config.yaml
num_hidden_layers: 9
hidden_size: 384
num_attention_heads: 3
num_key_value_heads: 3
head_dim: 128
hidden_act: "tanh_gelu"
norm: "rmsnorm"
init: "normal"
init_out_by_depth: true
schedule: "cos"
max_steps: 3903
dataset: "wikipedia_en"
Each number is 128 + 32 x the weight over the matrix's rms, rounded and kept within 0 to 255. Layers, rows and columns count from 0.

# layer 6 MLP up, 1536x384, rms 0.0759, rows 383-391, columns 192-383
[[184  77 192 128 139 129  41 141 178 120 149 167 136 142 114 158 102 140 156 117 120 174 135 119 143 134 131 114 127 120 117  89 181  68  94 120 185 210  93  24 130 115 167 162 158 145 113 162 165 178 144 178 149 136 134 152 156 114 135  88 152 108 125 131  50 135 185 126  68 141 130 148 121 167 149 122 109 160 119 134 132  97 160 161  93  44  85 132 131 167 125  68 146 125  59 168 118 120 147 135 119 127  80 151 169 131 139  90 119 128 102 134 113 123 130 121 105 102  89 158 129 123 113 174 178 181 125 130 106  69 121  79  83 135 127 132 132  78 105 154 101 184  93 118 154  79  89 125  76 150  81 113 119 156  82 137  98 118 100 116 124 156 118 103 152 163 103 154 147 171  94  71 105 157  92 170 142 139 191 137 114 133 152 136 105 116 150 111 115  97 131 142]
 [ 98 146 105 130 103 156 176 116  67 140 130  94 181 136 135 104  95 119 108 162  76 153  98 127 125 102 146  87 118  92 125 116 153 134 120 122 145 156  86 142 151 117 122 131 151 122 156  85 157 125 139 174  71 152  74  96 160  97 140 157 212 108 196 105 104 165  75  84  99 143 155 173 151 143  97 126  77  78 100 104  94 197 169 111 132 100 138 134 129 171 122 127 180 141 111  93  57  85 172 122 129 160 123 183 151 143 118 111 147 131 101 136 128 120  83 125 175 151 154  95 162 103 174 127 129 129  96 172 113 106 184 149 117 114 108 136 153  64 183 144 186 210 137 157 116 119 121 161 151 106 117 157 119 168 130 129 123 139 166 139 112 153 100 167 130 182  84  87 117 171  70 157  84 145 134  99  57 157 115 190 137 149 107 107  96 106 110 147 233 127 151 157]
 [132 144  88 155 113  47 132 187 192  95 124  95 123 148 125 176 168  76 193 102 150 103  88 115  93  88 145  99 142  94 142 136 136  85  83 138 160 122 136 131 174 173 107 151 191  69 127 164  92 131 129 184 139 139 165 157  99  94 123  99 146 150 144 137 164 152 102 119  68 121 100  90 141  79 140 139 113  93 127 123  94  87 164 142 136 154 109 186 123 124 132 169 125 106 122 116 142 139 182 110 133  50 137 155 167 118 174 118 140 120 114   0 129 132 165  99 145 136 126 128 120 109 127 101 159 103 140 103 121 122  76  87 127 128 175 107 134 111 138 138 112 173 127 126 144 163 113 186 131 137 130 152  44 130  20 154 136 136 141 101 192  97 132 112 100 137 134 114  99  92 123  68 133 134  80 106  81 138 131 113 143  70 146 156 134 163 132 137 109 102 136 167]
 [165 152 123 154 118 156 109 147 156 193 156 110  77 168 156 101  79 165 103 123 120 124 183  78  97 103 114  70 161 117 146  84 148 143 101 117  99  89 113 145 147 178 124 119 151 168 142 115 154 181 115 127 125 159 129 170 124 134 118  70 119 109 133 192 180  82 109 203 138 107 112 105 145 183 172 120 126 134  67  94 135 142 175 147  89 115  72 120  83 166  81 114 174 123  94 122 128 119 139  83 154 124 123  89 110  91 186 126 147 160 118  59 127 121 164 117 123 196 106 123 162 137  91 107 128 116 188 139  98 150 147 201  91 103 142  93 131 173 154  89 142  69 157 137 105 157  48 175 117 135 168 124 135 142 112 120  84 139 113 134 150 190  86 122 142  95 134 139  87 139 106 109 131 177 155 152 191 154 172 113 106  94 115 130 156 103 154  51 131  61 176 136]
 [112  92 117  82 123 121 101 142 148  73 101 160 121 179 215  95 112  87 107 153 140  50  94  81 133 159 150 147  90  85  85 170 113 199 128 120  70  90 119 108 134  45  94  82 174 172  96 134 108 153  85  52 151  90 174 127 108  94 150 159 225 123 137 166 124 117 109 124 117 136 141  95 160 115  37  86 152 165 115 134  60 140  66 189  75  73 146 114 125 138 155 129 123  82 117 144 160  87 121 101  76 122 101  89 195  93  72 104 124 145 110  68 127 119 162 127 106 109 177 152 169 109 131  72 197 137 123 174  82 201 173 116 102 136 114 154 136 170 104 122 128 138 131 120  77 120 138 123  65 170  78 117 150 118 133 175 125 145  39 122 110 117 110 123  69 170 180  76  84 102 112 137 157 188 104  92 102 153 144 134 132 100 155 183 116  97 106 122 148 203 157 136]
 [124 102 182 154 133 153 154 190 140 120 175 144 119  98 128 126  79 193 128 124 106 149 104 140 181 134 152 133 117 180  88  89 103 106 213 125 173 157 100  97 174 140 142 108  66 149 136 175 127 115 126 124 106 153 143 109 137 136  99 143 140 126 158 119  76 138 126 120 122  82 177  94 154 206 137 140 110  94 145 133  90 136 136 125 129 125 138  92  70 109 131 123 142 217 147  78 141 147 145 114 141 135 161 103  63 101 137  59 168 160 115 155 165 109 140 168 115 203  95 113 153 181 116 149 110 106 183 111 126 162  98 160 135 118 124 149  82 128  89 108 124  85 136  99 166 108 129 204 122 144 131  97 144 106 114 123 166 137  90 123 159 117 125  71 105  96 112 121 109 132 147 162  97 117 131 128 141 130  96 121 198 132 104 100  97 162  98 126  72  98 109 127]
 [173 132  76  93 127 123 146  99 140 159 102 115 131  75  93  85 133 168 106 143 122 172 142 158 107  71 150 110 105 110 108 210 113 144 162 137 122 139 141  97 156  95 136  86 102 127  98 157  98 111 109 145  93 146 114 202 110 126 125 121 130 134 103 180 192 218 134 116 182 176 133  53 128  84 107 217 107 112 115 141 157 164  98 131 118 155 124 128 140  48 101 127  93  73 142  89 125 132 148 135 156 132  93 174 147 149 107 138 139 137 123  18 144 101 121 156  96 136 138 172 135 184  71 144 142  92 133 168  86  76  87  83  64  76 164 127 112 184 104  96  95  88 156 132 110 124  72 117 158 105 132 154 101 109 124 111 150 186  83 115 165 132 125 118 194 160  95 106 147 112  77 131 161 146 122 125 192 108 124 137 141  82  75 129 124 152 158 164 168 121 116 182]
 [130 141 127 103 181 175 105  99 124 140 102 166 138 117 123 104  86 184 102 131 163 156 143  83  78 162 159  97 124 158 166 122 100 103 146 192 136 139 181 126 177 112 112 148  83 131 130 102 127 105 137 126 160 144  55 149  94  85  91 146 189 165 133  54 137  94 141 104 127 172  94 117  24  64 185 153 124 100 147  68  73  86 163 120 130 103 166  96  82 207 114 124  45  48 132 121 134 139 130 102 124 156  54 127 136 133 119 142 104  98 130 124 118 115 138 111 169  76 137 121 147 193 206  99 149  71  96 172 172 113 103 117  73  54 144 141 155 115 120 106 158 137  95 147 214 103 157 108 144 116  94 106 121 110  96 156  79 139 132 133 130  69 155 167 129 150 164 144 166 183 161 166 138  83 104 130 131 122 106 183 192 138  38 108 164  92 140 134  81 110 139  75]
 [122 148 142  91  79 170 159 160 100  94  82  97 125 190 108 118 146  97 128 123  76 137 148 120 138 124 117 144 119 104 127 104 126 110 141 106 135 132 100 159 118 132 183 156  76 100 177 115 100 134 110 109  92 140 112 171 116 112 191 111 133  95 121 106 149 164 122 162 122  87  60 125 182 130 111 117 137 210 159 113  89 125 134 182 133  94  97 156 134 145 113 148 141 160 169 116 142 139 113 103  87  71 136 113 111 140 137 183 160 123 122  69 175 162 169 107 125 153 198  85 106 141 104 150 179 158 151 156  99 162 123 136  99 112 155 123 124 125 203 180 112 117 155 162 115 154 116  92 153 121 145  94 187 100  54 131 127 158  81 140 166 131  67 166 129  61 105 112 145  91 136 127 103  78 147  64 103 129 138 193 180 117 138 180 166 112 106 149 153  78 157 204]]
# layer 6 MLP down (transposed), 1536x384, rms 0.0807, rows 383-390, columns 192-383
[[207 154 102 119  93 149 189 121 149 128  90 119 142 209 138 128 129  90 164  89 105  86 131 158 154 115 123 127  99 139 121 165 150 111 153 124 111 112 149 117 155  66 159 113 193 150 107 147 109  24  95 115 101 135 135 139  68 171 122 126 102  65 100 204  81 124 120 133 124  92 138 113 106 114 139 141 110 151 174  97 135  75 184 154 128 165 156  77 136 135 130 112  85 144 122 139  86 119 159 161 182 148  38 157  95 113 132  84  84 142 167 130 147 111 124 155  90 138 131 120  30 206 153  97 162 149 185  30 106 146 123 136 132 129 125 120 172  74 116 117 128 197 112 180 148 110 145  77 148 168  77 101 115  87 132  85 145  94 117 108 138 121 167 133 113 116 149 170 139 178 112 139 146 156 152 102 176 151 154 151 153 131 116 175 104 145 200  90 141 111  56 124]
 [146 117 161 151 168 170 112 163 133 133 141 112 128  75 152 113 161 163 104  73 143 200 110 154 141  87  88 164 151 160 139 109 160 126 126 161 147 164  87 147 133 131 115 108 151 197 157 158 156  86 149  64 105 163 101 104  97 161 145 117  96 120  91  81 105 170 162  73 145 115 139 155 105  76  97 144  77 142 135 123 117 162 148 184 131 151  95 139 144 100 117 105 130  72  89 176 142 146 117  84  79 177 125 125 133 113 139 172 150 102 115 124 196 150 173 157  88 146 155 131 119 102 116 111 123 157 134 127  94 134 119 124 128 136 110  91 111 136  84 142  96 106 121 138 112 106 150 116 104 132 130 111  89  31 143 165 198 136 130 116 179  96 123 139 125 129 113 138 130  91 102 175 160  76 137  99  46 130 122 121 117  79  97 152 126 167  90 143 150 107 122  66]
 [141 181 111 153 139  85 112  36 111 114  83 117 140 109 149 154  83 181 106 115 157 122 159 151  65 145 175 138  87  87 143 128 122 136 140 134 117 104 155 140 185 118 102 163 157 164 160  82 192 168 145 106 185 171 145  97 136 159 128 118 125 143 169 110 104 141 154  70 145 118 145 107 186 108  98 141 114 138  89 145 115  78 106 125  96 142 116  96 154  70 102 134 175 113 122  53 105  80  96 198 113 110 193  97 120 157 105 193 133 120 160 191 165 126 156  70 113 131 109 193  85 154 218 122 128  97 139 105 114 137 149  64  67 111 111 181 148 141 158 123  83  80 175 112 130 123 124 121 139 171 208 151 122 107 124 184 108 121 113 154 209 156 100 119 102 152 122 100 127 136 157 116 101 187 141 114 149 143 114 129 155 124 161 117  89  92 136 117 164 145 175 221]
 [109 149 140  67 177 175 143 130 126 199 149 153 101  86 124 185 126 134 132  67 123 130 126 106  91 103 161 137 211 130 157 110 160  67 119 158 138 162 144 140 143  80 145 155 166 122  71  80 167 104 176  89 134 129 149 110 164  73 121 108  50 156 160  66 172 130 161  85  96 168 121 103 158 141 124 151 180 128  36 151 162 216 152 136 131 162 158 135 162 145  97 128  87 102 107 121 115  87  62 114 133 157  98 146 163 124 140 168 115  93  86 151 130 116 172 139 122 111 126  96 165  95 107 113 154 179 140 122 101 110  90 149 112 122 164 178  74 104 136 160 147 120 116 134 134 105 105 129  69 143 114 185 220 147 116 157  65  54 142 120  91 117  89 171 133 123 143 110  89 102 169 109 129 104 107 130 104 167 152  53 141 108 163 115 145 159  83 165 113  94 100 146]
 [110  91 127 164 189  61 184  96 172 118 164 141  97  57 117 166 133 121  94 161 164 104 126 117 160 110 165 126 123 168 112  96 127 110 140 144  84  80 107 106 131 106  77 171  90 136 154 105 166 150 155 137 147 135 109 121 104 228 109 163 157  80 136 139  91  86 124 127 105 127 167 115 144 113 206 173 161 172  80 117 157 106 156 149  92 161 117  76 117 147 138  62 145 141 118 128 125 171  99 175 134 134 140  77 149 121  96 132 140  91 170 114 154 141 115  99 102 102 196 139 139 131 133 120 105 104 138 159 131  73 104 157 113 120 194 193  78 115 135 185 141 104 179 176 141  66 127  89 174 103  96 101 159 137 143 205  75 169 110 173 139 116 136 106 130 103 149 140 143 129 168 163 170 129 100 119 155 194 116 156 113  32  91 190  84  77 110 145  88  62 145 180]
 [135 137  94 134 149 103  94 142 138 173 132 123 151 178 164 169 127 126  99 139 148 121  80 118 114 135 145  77 138 194 202 131 144 162 122 127 162  86 185 174  94 145  88 121 157 156  76 128 170 150 128  97 129 117 102 152 120 125 118 143 158 148 151 142 150 130 171 128 146  78 134 166 101  81 148 142 175 120 129 134 118 110  94 130 161 111 118 138 149 142 109 126 162 111 105 128 160 156 113 152 145  91 105 125 118 185 137 139 118 114 141  82 132 104  98 125  89 114 165  78  72 129 153  80  88 103 128 110 112 113 172 114  96 121 160 121 109  90  87 152 164 158  98  84  89 161 121 112 109 135 133  80 140 111 129  96  71 147 129 102  94 123 160 185  76 139 110 144 151  78 153 146  90 179 103 141 159  65 143 157  78 125 101 119 142  86 132 121 122 177 157 112]
 [136 144 138 114 107  85 172 156 207 150 139 124 117 144 169 122 115 101 103  99 107  67 147 147 112 135 145 126  88 161 187 168  57 128 130  71  63  46 105 173  53 141 177 113  94 108 106  67 151 147  94 112 151 157 133 196 121 140  67 105 172 190 119 164 102 172 183  90 162 124 144 111 118 123 148  41  95  74 133 116 125  95 149 135 143 131  86 137 110 108  92 199 159  49  87 157 128 149  90 155 167 115 106 147 119 186 125 121 145 107 142  99  94  82 192 121 135 135 177  66 142 138 105 127 169 156 159 135 135 103  64 177 100  98 115 162 128  85 121 105 136 111 124 106  79 119 112 100 109 118 172 151  99  52 196 114 191 179 164 109 160  94  69  64 114  47 174 111 125 106  94 106 167  69 116 146 113 130 194 170 107 145 182 100 120 146 167 164 127 177 101 134]
 [118  94  80 170 135  92 130 140  93  96 150 167 116 135 134 130 135 141 137  55  82 116 132 173 152  45 133 176 147 136 166 133 170 114 102  35  90 127 123 155 122 131 106 138 116 196  98 163  84 131 119 156 230 186 150 100 134  87  97 102 151 174 113 173 101 149  76  89 163 130 139 136  97 111  89  84 100 101  87 118 146 164 134 121 148 144 140 118 157 141  64 136 162 197 126 137  90 182 171 112 141 111 116 128 112 128  91 103 107 120 109 115 159 166 108 157  91 183 149 124 117  97  87 170  98 150 152  53 151 140 132 115 128  99 161 167 106  89 116 120 159 173  97 112  91 129  70 150  92 163 106 152 151 164 101 136 166 139 118 145 139  98 113 169 149 126 129  90  87 110 182 120  83 162 171 126 154 114 118  82 112 119 113 139 181 141 133 108 130  60 137 113]]